Each number is 128 + 24 x the weight over its row's rms, rounded and kept within 0 to 255. Layers, rows and columns count from 0. Numbers have three digits each. The size before them is the row's rms in percent of the matrix's.

# gate: layer 21 MLP gate, 320x128, rms 0.0734, rows 238-254, columns 0-127
# up: layer 21 MLP up, 320x128, rms 0.0731, rows 238-253, columns 0-127
# down: layer 21 MLP down (transposed), 320x128, rms 0.0736, rows 238-253, columns 0-127
gate238 103:088116107134115111141131151078145157096127104131119155101111117113141112140112148116103169113132107117149111123111114141134139139111100100144099140102137107138134104109142119175171154125144103122096109100098150120116081121204104136115149154135139116166136069135123095166164181154147149118116133137105137159121074107106092089097125129137163098074131131116108112133139102119162116117132
up238 101:074105129121126142134118162126129158120095121108131162128161084131085170093143120135091169136103090099091165109131093125178120102106130193143133109136149087124127101110080126173139139135102156116128126140111086164142162096107134146153118155122116115112126083108160136131116162124129114142112127163132138159104130155092109148142127135097160153108102129130149164130099156105113145148117
down238 100:136114107112124100110128146094130104135156095120136137154116097104140144146141156119135138115111128119120100124128113154081115130128130167130096144119116137103137125158132097139119104102113182140159146091084134098111127154144118156138128165118068097120114213138140158115131136153080142132147159105166158106161120109162121159153153178152117149125121108109115152069100130119126149092089
gate239 098:159094184134098115184144151126199121115079136129160162124102133128117130109139148153061136124122122161112139131133110100150161142090132112152140151141113166136148092100162122078113164118127108117117148123099078104171112134094081093138106111126113098124153149098124144127131110126110151132149151118097169127158077143122099129113115117143138131145128103128108117118138125129133158114127
up239 091:113161116156162092113175121149128117128090147136126111104138112093098098141126128140157090144101112100123141088112143105153135147081090130106110124145125141138114107089154117128137126153085120126140187141123098141159106156134091113167132118144149114112119150172155149176110157139150101120116120130123128161133112130155122105183098113160101072133148106147135070096148131085131104118140
down239 101:126177110137086117159130132097167116104194127136122138137116130195147136118128124116117151117113133157160167132128136161134142171108122128124086113174181103088090147167105100130143111114072138102149128091154157104134122120110145128103145151162082141119152117129138104120132129113164151112170137138132144125093144103114113137158082143150127118139145131183141141101121133096104136120122
gate240 104:094146113147189129136151155124077147126106161113132155105122123129148103154117154126069130174119195118110104153129146130163133156157132102138126147155119125105145134118114114152148094127088171074171130118120118156136130108138116118124084096156090154135170140130095115162121125159132099091111133138127111124131127130082151129170132129128136099137125168138108147173144117169154121149120
up240 102:128124177133123133109105091153131122103100115110152123099177124128115154160135108138129113155108127133119108107150099147124117132170144140164159090094150105160165119144109120151128095157163095117137138127136105143176131153158150130150101175130168134077094125135134099096109138094083121099154118132078167115140081080157096137112125113161113165115128127153157124112122106137151146109159
down240 108:099133137120148185113105109116166159160154106121130159122159127135166169166127124168066168127119137158134136136130163138102157109100152173165126155084142081120126082162134171096139119130128136125094093142153159133089131137113174088105121131123111103125112136118099113148167120161121137097118135113161179114152135103092130108118120122158119102144149127153144121144144121124152131113127
gate241 098:107153174138146109093161141108122123127098149146170130144131086123099126151151138136134135167143132144167123146159151105137098153111193094123141170124139153109076156143132136143172095103128151145113102105100110120147084103102165098151121130079126112098102155104139099157165121151113126138087159145134088090143110128131091121134096154110134135093100139114128135145135150106089129115111
up241 101:134107067100114122139171088078165195132123136186153125108129129090119073155122159125138139123128130190103123168124132115135134112077114101097102142115095135163119129129121135132153104131112107148136119145133140120122138092121087168128118122148144140136116114141167150128094129153076154120120112115123129113138136122132126152114156112125128105128081123183091135090142113123111134096094
down241 100:129134162106138092146115148129080064089148132123096173138083127116123144109097119104115120148120131123135131111129135107120103144093115126132116132126086102110113094139130129110077164102153107094135135094153142099071133123157137115145125117154138086176106107156132148087131165101167155091136142113132141129107122156151154104155124126121106077103142124166134123164101109083160161122139
gate242 097:125146099140121147113111148102119103174105122090099127152141107158150149163109097086092190111102101146158188119102114115128151108100124134132145174089175124115126130082142123126117130116146147109142138137121142109105114135138176142158110145135127112101115133051103104095151148118154138107105143140110111096161115153123099144149145107151144143104153133132091105095144140124172123099115
up242 099:097097162117127092128118131168137120108158159125119138134132155148076076155141166155157092101107173142146158115154147141126096144151137106102191108115085128166118136150118129111157107145146161132151089147148155143149157114127133131120162141130138119128155124188120156104117147117132098130109139134107151113127110089131103093104133094117156152102147166126086121125085131098116114173138
down242 103:146076181120177143132139143144138145174179124119118120112135177113107115122125170120117115134138092135126147144129158140120150122141120129133131150126125197146143100111191147100117151102173104114128096104133110137102133146149172137155118131112095173141162163110128159123103133165173154140127141127133092151143109177126117116119156112167165124115136092149137121130087096111131117131116
gate243 109:132145135118151105149115124114125063119148120123153168137130124146166136149112152088108129116103146099148180149139130078133208142122140128125145129125115076090136099160144177123118115148134157183133155110152137138102117119116136111127146120128108159144139121137137116127164129117194186124135100161096107153089129139108122141124130125129141097126173124125144126133128149064132119124094
up243 106:123179146145142138141094149133132104110119075163163133136117101145126097111116129109147131178088140102115163151140150128102114177115160107125168094152154096157099160139149158122099146087136141116171145121140137168135118098123100118138117156134144148124087125094119179094133162115138138163104150135159131122105126136124140120119098135090153076154173158163155111101161142122126127136124
down243 107:147093111126112175144116074160098137111085137090121160128160124108115092106153148142098117130086148145138139133163142131168106173126104114132104125125107147168132159125137152132155165097089131132143123091135134148124127154141141140112132161119129124124139139099114146146102133116127148133144073137136169072116132092128103093089117097131092156148188064149091127159138114125122141127124
gate244 103:098136115130117080195106129101141130121113131160109099104129112144131115163116127156162136097150194122101187125115135147173096145158169094118140134128126124120147100144135130108150114099136104121132155121114116136111107118147142144116124111138117129147153133105104120168104091084160089142145128158124104130153107144119142133107125123116097139081155053146147082144135127124143134151187
up244 109:122174109147109117120104112097097150144149119095118119121134116119160133190130126171143088065106104113119111115106122152110067137126142121139138132148170135108105116133093138134114112123128123095102155148117134163121122127149134132132106147145120109135097096148115140159087071074134135108171094127129100107079108178104129128144100117154138083122103113179143107153121106130140151150106
down244 100:130134137141129121130132098181139125168168120214116106121111135172137101114127128178123121142146092103129160118133101154133105127081113144108129072112119144137142138114150136111143094132140110166118123114126131167157138097101115158126136137161152071136092140103167078132137131141142130117102106096153147117098156149149116148108125136130117088100130092153076108118106100095126099136129
gate245 094:100117124142146121099125166117152138107149074137136104120137121114105101141101141113148095116120086127142134155157143135153156137165143121113149141134114106132126103147162137072173082117123187111153143204132131129157126108128115092140113101136108127103130158110155112183143145109158159130152133137126153105106121119186135104124150159169147136156097099102122124100104142126160096130167
up245 101:128117076095107135162112097123153132123067141134117131151121163158137166157179133117087117139108101113126119159128197135114128090160111172115134104135131123129104112163141131114157133152149151150147100150157145149144148105116118112128093149127109145121136088129119106142124135140130139143119105152129106178080155119107142149120108150093166142116156184154127174112179103153129135153142
down245 104:150153122140077101067088140175150106139124160109121119163128105129160105167137114137179142150100149137111152133142103104160128184169149110149133143095111125099088093163092127155172098156106155107124147113132130148090127082110145124149128139133131110151135091084131169130135128100140160115111131126120120141139137095117130115130117131101123164141136151135149165133109175115154152104105
gate246 102:109120145161149153164118125179106122116169128131124127126135077144114162118105143132132115097134102079161159147083133184132166120119190103158123166107106097153112148111105121119113115090118135133117145093101175117120142154150153129142129131127128154139082124113151117126150098111123133151093110135153109151057153122109139133130100134106114104139132115094114126188096104135101117141149
up246 099:105149136106152114058114111103118111098101171097119128113123087106127090160121136141117083107116153140187082123129123132121110133110150103070090192131132150141180113081128110141157114122142115117086139113122116144158127184156136127168116116160109098140126137151123152144119135129152104111134137153183119133143109158103150115138113123165116118100139137124115114128150104151107143149128
down246 100:108127100109111137175157123154099122143132108126110121132162096167115177140116160144152169154145143133132105113163113091168105160139126176140137135118115108129089155156143117157095156117120123181109130113125106112117135141122142146147177130135186113125102093140098118118143113105141136160120121110130105118094162090151121153121098164080168129145096112096153145108093121148174140131086
gate247 106:144119075187160168169160179145124152103130153122167146062133137105096148100163170121128130103123112109115129112131150152149159150117106130101127147116128099146115140102087142138104126116153137125123161114130115093153135100115086125111116078150160130116147141167129122121162125124105105132128124120122094142110111154094063128102132122121112080146098100084120133129124161152120130102117
up247 098:121114130169111105125184140134127117133134140112137087110098106119169158085174128103137117088112148126110114142116156151082129144112090124097143138146129139101103157119077123148101099120145151087120148113064115093130148134138143162137163135148142160171121128114164079128142143179101121130108093107131139110128099147125123107111122081144096148099091139132112141159144157094143142097137
down247 100:122155145157115073108136109145097116104117109147138177181073161139138106129115095111134114112108120068139112112127141136118115116116152147114134146133078088123154157096129143099133123164122175130098101111109169122081153126114123118113114127154115133090117125146121162124113103094150141088125154113145137112080140126138146112168140096140142073109117136118074139095131110109137169127104
gate248 089:105129154115142159138134140111103178156169093108123132078118130076092136116164149162132117087136146105114134147104153119142149139093110159106136118071117155153122095142150095180087139148154105115173118147136133144108151142122082119188135138117118074114134130110129146106121127107139119163141117136102150121117130127125147163082098103133183096122095131153135134133112096121119128148118
up248 092:139121115108142115180152111145148132127149106156139117122113162151139093135115141152152096115115149130176114122138101113086102110139103091119154155176126089125164108112110144173089163110086149147131163152168129120133123087153167100141116137102105123155125127105155159154158127081069096162129156089074148123126125122129108131117144128103113140102159136152164113150136144112146110120107
down248 091:112126160139105046140143112126148135120110101084094133073121115148102117122154103122111125134164102117111158131094166153104091132153142115136125134137170161106105163124116101093149123127151136124120142147130136100137156123129168161138169132148079141142140144157141118139117163141153151097119120102046088124097151106154130113158126109112124149142112098108083140124153118095105133116122
gate249 101:058119154144158146172126104147117141137121128118138171126110091103149125097111127114090048116143151118099154147129156112117129109145180137083134111132141083142092165143136079094129109154118125139152143137128090102153105139148100138105126154116139157084096135138129088137142078142125161140121122128120151130131133125094076110111154095131152142117126127147134180146134133124131119117155
up249 100:116169143070191110126152083141134105166110123123150103147111147114135123093102150152151125120117146144136104112111127141130140092147097110089122152131138187120135152122148108124128138123099134130141120103109135106153132170171108145095136112149127105101105121108129170152143133106145143101076122120126133129080084100099116107102167123118112134118098132181118177169131142109097111178141
down249 102:123137140098114153132114138120110131101103138120075125115131146140113121152111080131154123146075105131170155138141164124130125139152099160166094110127139124063104094144103110102119114113095141102110117131127131103102151126101129133119166139135156154153152108139138088148166129096167160131121116107106146184135147081163140169152094087163094146140150118089119100111142133091111138134166
gate250 097:123192165125120084152106130106124112147127127087131154134111160109115113169137103158106161116062145111163171122170146136141143131137134090127074147117149136135119088140132131120131180163120186118141151145141115140152132120099135143140130141089153136129150141133187111117136141120147115134151108136153090152149085142133085126144088144161113103120131143162151143169150158135143133139121
up250 094:130101114116066100127113130081082117093156119126129093149105124104145116134106129158094129153130097096117104130128162115120144140128112146163122106110125077118131104142139144102118155156139137155143127094133133150114140192092169113134163126105084123112126129116148123168095140119138100130136123092167170179142104146122127137124111119144121119152152097104169145139172184166154120164140
down250 096:119106120094112164140151143148101111122161163096101148126173130123145130061156141109104132162121154103169149112114140134137157123133070071123121121074150138132088128153144121151162139115156092115114166138100146117136146142096125166114159091131099112128118117121130091074172131113139140126117107112141157106138145117139147180134128104120093157141101156153129118152151124113122101133168
gate251 091:130127117118152146141092131113085109174157126119093078113122088113114131109136143134120174103121155092163130143119157175105139126139136152103092128125134151114124132154115148101174127139158124154080086121142106139123101148091131156121148170118146140129098121131111132148142110131086111120110067150116135129158122126150119202135146146100104170097125119117110108169124111152164171149103
up251 096:120119132165134171113108139132093113095164144161144169081124139072118144135140100131130164167129139132159093180149143128136147124088127149102091147073113136143114156145112117133155137094097144142131120171161116141077109152117116146102189105124130111134139099104110154093143117126096159078121149118162158119144112115136157123118141122121132161095108117118109129163136100148130164137105
down251 096:137170107071139117143121087105162139135109143117153125135113174103072098132098129135130153105149132085112149155140057131106112143083113089082142160177123155107135130092131123118157131171132138128165120106129150113159060114110134097132088122114135116115109108111110118118141130098147139120132138130138075101119152086118127115119140124153135138147133129099154140117153131139170163125115
gate252 102:108134140118134137115114089138161156147132126173180133112129132133157187154132133130167100158183130125154177099092085147095137103146125110136109123138127099100161143131137126126118109184130115128102138125114147100075112105157128168147157137119125148157148159119122127098107152119139130109107106131132160111167106122155125140079128110142131099121156084126168113129079172113135134177116
up252 095:106149137140102106101097134123122109116159152141112132151102114120147153110141105110132128107183127056117123049137160113112160120119135106147119130111148166139130122141150101122123164161145137134138139145101122152198135177104117145162097146115160152164128160156153163088121103126146138116093094118147151131150112143116148115173157086124130114107131113121122128163098112140137168140101
down252 098:099127138100121126183137138165122103123105155157132152105126114171099152131112151123163135132184133081121155154124111107123100067111124168118116092118125132142118131077152134149108151099168126097161167127124113123158110100141135139070110126126147137149126154085132137098119167139122131127111118133170090117110103104123110107120109145127137120154130135116115166115132121201112179143098
gate253 107:148113102124117113101133128172091142150106152121141090137112107131131108137111137167172111179132119134176137119101140159153125139158180105133165122137123079151106142146127150125168103094156074154140130158120135116130144122151092144140155139086075118158127136096159090133121145149125113137146130095138133125151124123110155123157161070184158115121143109150173113088131130137109135114140
up253 103:149141116128097146148130147113099112115113111097101183157151070141136158119124149150113157140154185121106073091099147137155148101101126161094127111138154131112126150117164122158132126121145132127171117124106114114143155109134109138175174164118091147115125104120136108144132102132145176121130078127166117121136127133143160162123114098127140120105127171135146120092120104163139159164184
down253 104:126131159165124143094119100120129158106139107130111076101130121119117178193125097099159097135095102156116127132118152112118117137207153122155095147143122145115135100139086149092135102129156155162107129134133087185148132150118091174138134134126149145147117139081110142097117147142140142124141131094153164088095134111108127125114127120118125139168123108137128114102086116121169121162132
gate254 104:123115174145082114156152156131123151140110143137143124131131145094099120128130122167112105128126170117176160076120145075121135164123157150145088159120120171108133138109106145065104164127112166124116136097150127151112091143134065139125115090116143136146094110132152158133112149126136142093149148105127137098142132154104136080166121156153139103173128130160101160094139127126136127120156